{"num_hidden_layers": 8, "vocab_size": 1603, "norm": "layernorm", "beta1": 0.95, "max_grad_norm": 1.0}
Each number is 128 + 32 x the weight over the matrix's rms, rounded and kept within 0 to 255. Layers, rows and columns count from 0. Numbers have three digits each.

# layer 3 MLP up, 1024x256, rms 0.267, rows 350-445, columns 128-159
140085091122118150150113066076122140093114069124127129053131151164197101132127118132078113138129
092132142132149066125150146100106152115084102120105095140135091158184081125165105096119120124086
205145128145152097170173121129071202126116138137156131070131091176161113142136173071151079121123
109089129147138083150188110165150128173164120152099118104070165153137169179094123137138090186153
130154102156086096173147168120109092186116125125123130152082145068161125134173133049148147093149
157121156089129142089124152097194122096144141107125141185129183114132103082120136105150194156133
110110123114132123079081142131133090137164121163139169088132103152109107148113138156094163115128
111126133137139146045117147092164173104148083109109147111146083156102147161122134093110121104115
154155185141153118087099139107085126124099199140071068128151106158078104093093147142124105126205
133137069127114129079101107079138105112142157106124169132179107118077096131140151068130161105124
122078115132139157125172103183124137144091157128103168151099129169200150168093135105113161193208
112129161103151128131087087123093135177173148106064132110169120188098069189150107126198181108187
138185146144103185145177092145137178159131172173202149131139132141156072162111110139145139087117
138136117146111128089128159145129110160141091163130138154078117145133127127077144107133126121156
153107141153134145134164200111063155080132132116106108088126066070091129146116080156136062142138
156114110091098138115166082146167105137130107170082058142171152160141184146139095161156203162123
067140153151169138155141152163104086108163109178172113085133107125080154207049110135129107136132
088089115092120118068174146186086116135131102139117201129052196155181130209174100104130152173137
132125122118143113169136141137165134126153111147108122119146122126106129142112132145114142139137
104115129134129085175088126149087136127123121139096189076132122163169099042127114124095131069056
139149091158173094154144180093091151182111120142110116126145101154160175154183130167175129163097
172153164126093159151123104113185077124082117088127121179138138123166120133103124114146105147110
083098120113117119179117094101131154133153131118125137042148056167147091087110029105123117128094
062120170085158115137088063122139197149121104092175085067123145100116057100133119144131190140165
167105118067033100142060127126163089088155190105116155115115141141113122094129114136150171073109
162126123121212146134088051135123134111146069157121135139128162172083098111092104104167104126154
181158148113151131133135117107114141154176141107134133113148153176104112149136154103079146148064
145093104162109172158133104105122154082139131137184122135156092155090063197101127093141109185114
140148120130139126082130129116173135144090098076127121101138087128119129151174141111161078162156
196109069149222139160165072188159157113171090127110120151133101169183105128099090122133154138094
133167151115134154119156098134144083130107169119109125114060135097122096131122155084189156197166
146116128157146112112149152109080110144121062085121103155130114098135151191084078140107080094143
091135133107088020139149168111055154197142136150118095139135157147095077152137189108088185136085
148115113104112070130101059167115154111119129117146146129128062137132107146137109109170074174096
103157171191135133082130154125193078176097092135107089138168124176129103115072166112116097150056
081129128153143125149138125126155127090118092046094148055122131132142162111109153077106163118066
141139116124138093142113139117064136119140122098116153157181088140096140134210156104080061146078
164088129117157076134122069116076178190172096125129100129140141120143084123147138104109176127051
125112153068176194119117142089096129157174087100102138093136115164130139164141082106111141130126
063122149138118122129122112062132101083171114110194112101127152169127135176093125123106143173140
121112113114135130144169114158172079165138138081086165208100166121100100149149116171163159159111
131091148151118138197166129173113070115103094144200136115155118115111131081114106120106103094123
171142137123157107118108070183097140181112089123137208097129131112128103088114176124168136123087
149098095126142159144131142130145135089208150093189157190168141112147116109131127108134112155128
144162125099090148112119141143150142025144144174118119102139166119117067071111145041119201126139
175099181159139116147117137080186142124100139108092090172096126107093107136094117117154087141160
124153127125181148132152126155114135136159140152119079118153101116109119204139034138117090166156
098119184102125101145119174118116077108090149153130096080129088145174111093155062201129082122137
175093117060108152145140152180175133101118135100134107190131165137114077173107127113111075122159
079129109087135148104114114105077122122153127127121144140137122151135131099147120205111207134129
114145145127099121168145155119113155085159135123132186120148142171114095079153152120117188047117
146139082091169117103067116161158141077103063131149167091093097140074125105128101107170081140143
089133173109140134117118111183125170191120122134121154123091111081102077143102100098119116132162
134110078121074109192157143147154148123052149121137099171088102160142170146140108114093073123174
140163091144154189158145171133062151100150154114125096134174136137102123079110091121105107118102
158140120101076141133139111104141189187171158131202153119239090156103093129099148147095131140072
154120110094138111133093128120164159073105152128163111145170148147171120147142148152131073102174
117151093082159094148012145186197079094094113105152129087131166176072115123137159150102149115114
133143144108112136056089124181120059124099118166115129108112153125136128115089130128145076123123
092088120179147111168071138157163137139117114113121072146118154083104162155126112174133166129113
079094150146136092126088139167128143115136148093178111122125109114113142139071137108113100071153
116137150143190166116091047129141119063129144111144110144123027156132049135188099109137131144118
145130142086087118143145136140124113084179117126151077115141123112090113124171152078142127147181
073174089145125094141116116176142106151145166088099226138207117105145112096108147161107168179063
165151121194164182119142131130132172110176186127135118136135134135154086159082123151165156076075
146106107183128115101135146123148081132151165130122114136139122153139155110056126152192116129118
125170093140094150125076196178117125162165145128149072175140082172068107138082133184178167149133
140122090103105082126078147146115083127149095177154156142084137079159098100113168106123143145143
137162111158101124127156128105197118164155127085189089146158129121105164100085134113236132079134
130102107151169086107067103142139160099128116191138141083144155181092125096070139132118175074113
177133112064137144103146111093132144116157145183178130143139114084133141121115142118153160093095
116154128088117186159123070141151090054153103153128116133100165100097150130102137164152143159130
103145132103121134120093151115094132122106105162124094117180161142111132087103108123143177122114
159154104150104172104101137148140187162129153115170069168108163120122164142120154124142111148122
090112130141133104084211101106138167119170118104149147198172159139095056205133143063135152100069
154110131162165175099114128148087141124137101149166133140123081100124120147127147061089162167150
109123153119094097132127102100135116130171128103091151086129125092124098175128140115107126106137
119145085166193108105125116144142129185153153117145097120158099160175172179124038099136177073069
111145155115156154140105145136133135145113077126138082126144101168131112127169173078155167120140
145117129097153057137146139144168127123073104067123081102123119141177177175104051034178108173124
101105167126144106133062073101141151182085154167125140149159171127042097114130132140132089182132
165138114149074128157121134136073171082098110174106102090156147158137127161215107140150134157139
125181075069106136095111150232137158112117156102083119162126170174206181133123101109132158118146
188117113126143087135127112108127088199124154113077173169127165132159135132103128127142139087119
037106128173107165150118171097177109140124154111180126079132120139124130130115106173103164106126
167149158140126076028047190145116133139128095144108153110085141179134135150084159092145183105130
098173157168097112061169118095138115141111042158154085165114122097126162128086103116090144119109
146126143141126185131140066101107180095107144126129197106174152139150175158178146172122080158148
136133170163134068134145098109075163168176132105145168134114124165114122013096080153103081105043
120109117137151153091077103176109147125130111101124094125116073168090134138093129097170109097143
123134125084130058124082156131150159137121106164133147063145106085128087093122008103100136110149
181178137148145127126152134176133108093136069057127076083194133139102110099113124145107109124130
156155105150129040152154116095108115171144144128107180106143196102101122139118087090080159186090
149166108106144137099115070132147172182130186141147153146175133109108099142140083126109110125069
119114106148120123133144122155102155134117166155113140150126113175134080178194158113142141133093
161155145126113118094073131083154152216129055112119165142157133158180132206131102089160117126121
# layer 3 MLP down (transposed), 1024x256, rms 0.193, rows 350-445, columns 128-159
135145087093140157135133084193138090126075119172163141117091115110150068151139079168120111097118
138173153078113162132135073164209105145134118096113112077147155090110177101189169122168081144151
101144149152165078196104147131127132117083151140063139165105080108084076133094142173103183064073
143212214097107172140099161075053102113117094080098119116120129170144148065131123122140151086109
119204093095136167128093164065133085120194106138180142098134140135172183132137132158127145127085
133085128118183074124142186072145099052178174120084150112133155099100131100217214160145129156122
175154117128065129159111171112173161135075142140125121133163155119161162099146145141187219122149
156115103074084077113123126170120117182093169092154130095158125098145109121080082086101137142114
079113147078083138150196120130141176115093100054213125130136124084177113132158180057163159134116
105111160095186121146176086075120150069089146132138118148082106173152152152079163207135114082172
087114162051193133136098141096142108107113062152144076121134170123115104110149143080099149076071
123108159121139120097157079055144137110140104152110101116153186134168165142067150146106153128119
140164167206166196099133172133140122134148139126116120130060096133105141146145124166113136122217
097087139087176162136085114096107152147115143088131136126178143164105078150097082229155139070169
150142173080093121150091140104184106149103145129109162146161105123094123154141126117097108086172
118137121140114117178161135146131113118118094150094125141145127141097130145131131107120120174150
104081155111148101058126129131160128212089149109140125108125147110114077085189081139098128121073
129092115138116126133101123149133153142127128081173111106161115091072150063108193129101138130115
169108185169137154073123139150118121137122138138060150142108133094135141138181123188083074094099
103122131102131149104153116097127129152110104113100177183112115140105102190107170135165133106172
128103120136179132158127145132128080160167126086127085138105101132160167136115073139073132135108
105105128136163107157090112149117128166170153143080139099088117139137093119113115132088169091137
098121103140053110124197056140125206148102120054079118133069172138135193107145137118126138103145
166123120069108082122098159131082104125095115168080180221162104081155161091171178111127077154139
114125123136128145109153091111083102156127152118073098156177154099127147169101177121155119148135
135152158135152162167115164099071138174202132118162095047089151115109124107060148145121185123120
141131129148102154087139094163121136160179126161130118111137107131107077141107124070107123128154
077127148177142148130094189175133116057155142164147160154086133158188174097113149197154200120137
167115128083148040112140128099123098150118172145123085130162205119101144089120139199118088092115
109154178170109158083147112110156131148117079158155135103059100112107133058134174126133136130096
096110137111149067229118205144083147110152156148071157045208200126142158135111075078066157200159
082167176170100128040146138147132090093083143110128111137124089076112122127206113142093103155109
160126096105158187175121168142208124132094126118135219158151139189124122128118155164092110164159
121149162142110101117130140098089085113149137118067115121120119102154090156101144178136093146106
118122093122050145152116177102154097122148144083162097091128157124110153132150097104102161093160
161173069121175184112170087143119195098087090155123089133118104102142113148112127101108137121141
120179144129141075111065092162141125104164068158156126117145080100140120139161078152168127095139
148128113125077124120118143115132120108170093113058106080139151143148116160164094105135108120159
141120104201125097143122178180157144148115092107200169177082117144140103081106124127162088088133
114154117148134138156079113167146134099127131127136181153054045158147091135192061160124142151152
132154098113152098122060107117143128133131124097125106186181099088070085112130085126133094114097
120156108150132074100099124106118120142152130132094146169098073124138093108164115179129163165077
131150158088136100172167176140123093125133125115125124155157121106087101099123104137161147180136
093100127147099133172138173116073119073193129173144179088169133135190148106095137129129128136146
091182162155178144106114111123156172104087094115126094132174092146120134132144104123098098137104
177136110182096157166143113109110123124177120081121156079126155140183138114153207115152103163163
142140170145115092085117063140224125057155167132096178163171127095157081140142129141119149170109
141170145092117162064071084138177126174169168146087120113141088109134040135139156056118110114119
124129186163133165131153131118125153089106156167111139141155070120137150068132094129116103128067
100154074125091167149110110124097177094123133121137108119121177123164113142076167110100119151166
086093107149173148102124112101112099117130102137159119154103075118164126114136107132112165057119
132184078099147064062134183144151137099149126139120171125171155079159128142121160141100150124150
169126184147118133114123090128144184091137151095139173077116076146172201203141152100129117040173
111140215082183124155104116104147129184134073143113102105190136128095113135085180170110108173119
142103162158198112185113115147146122151122124098148142127112137119196164104141155127114141093207
124095174104138108142167111106136108107150122081075142107106115119126130152120084122180072146189
144172119086155120107159165147095117153132082094140114089099113098137120143135137131046148172106
075108102167097124162169135045109119140154132140131114147204119063145157122102107074138113137103
101142168150115081152163121157168124095132174072133182141194182110111118169166172103131143162150
063109153116105127103122098111103126109187194169098122186087110180178097127115146093098147158128
198150118125083098138143145136168121135107215134164113168107167120112120151142139156134116098117
142119128072091123102174153094150129115055130166105109096124092175141123048150138168188106152116
119131171091125160186098146155113142143134106169149157112119105093145129177153119141143095148104
132180144155156135097158106178126176152116132162108064113094085180114218079174159138075076126157
057100098154085119107168141165100091160091133096160142173127120119061152162145119130112162119136
165136083081215087111122131108117144140060184117118122106135146162124158153163143111093081175158
119113073131122082163137171185121141101145142131133131094167116103104161075161171191165133136137
171078128130164140095118203110129173102145106160059130152109135125120141171128139136150140112129
141086106142119167136093101137136104159160170162140136102100091152150087155115109100082162126086
153129118103082120106169166157123168162119054153104079104155133142130097136092130127094188133098
135105116135164181177125185070130137157138124139116173152159150141155112132138122090097124131074
053123080115099137093093159150152061116161153106142093176087144150149090143133157157111143150124
161070112106164085135149145120131135113155136121123106123187148108085109137130148168159110161154
109111122114162079073124116115048068090138095116147175058169115144166133070119139085113087134151
112086136107228125165122145097121046189104156152140205130099135077145145130134117133188099162118
165107159134132133106167125144182088143149073139172133178161157126096140151127111138152187122125
167156076145153113147121138187163169155108090117163131122090164133143112110148150105121091156108
185115117110103171109094121107111139108134112086113124131115125102114131165116108116143233114113
123144099119116147101142135096100106118174152204100159129127162122121143185152124111151126068092
161126143158133157159114136174144124129094128157170136160134143086186112104117196183123141133169
106113066123144141130150165172099169118126123147097076164110091053113144148063141107144124089116
145127121141197146137089124094100134131119122148142110111158188146079098080116128104125117156147
107098133186090065133110100068114105138114086195080111126097149057017129106148152128158159134131
147153106111099066123093186155120087128154154123147153106147077050092156205160090138167118074061
132132111097139140097107097157133118177103097151088133117142131075070143074156179085136138102110
188149142160126155177128130149079159165107119128103228155194144108118130105121130132100143152121
084140158132165159118126133167175138156107058084114126115141100103168113134108109136173106153196
188119132038094113143106137146110150116176096128095111119122133107141114050128061144162077118147
163181128121098074173139116175095091100124142106056089137155179052147107115149138117122137092149
135059068181184173147133107200122138084140165119097127131113080183116081126145104110133120101114
129189185105118106170069141095129125089121094111100063104097121134195060145027103136135122140111
111089135099112138138155107128097133167121139110085078110076099152094115138152183124137116140102
184188111103080133121156155156120145105193134113164102156095155130143150175115150080097156132156
114095091184132113132183170074138119166043126240138133158095167130101130104118107092089166100087
097162112182161124115149097154115145111171105105138192070118127164133186186105149115133101170147
127159099123162153140114127107136135127109166122178134125097074095122129122102178111102140181078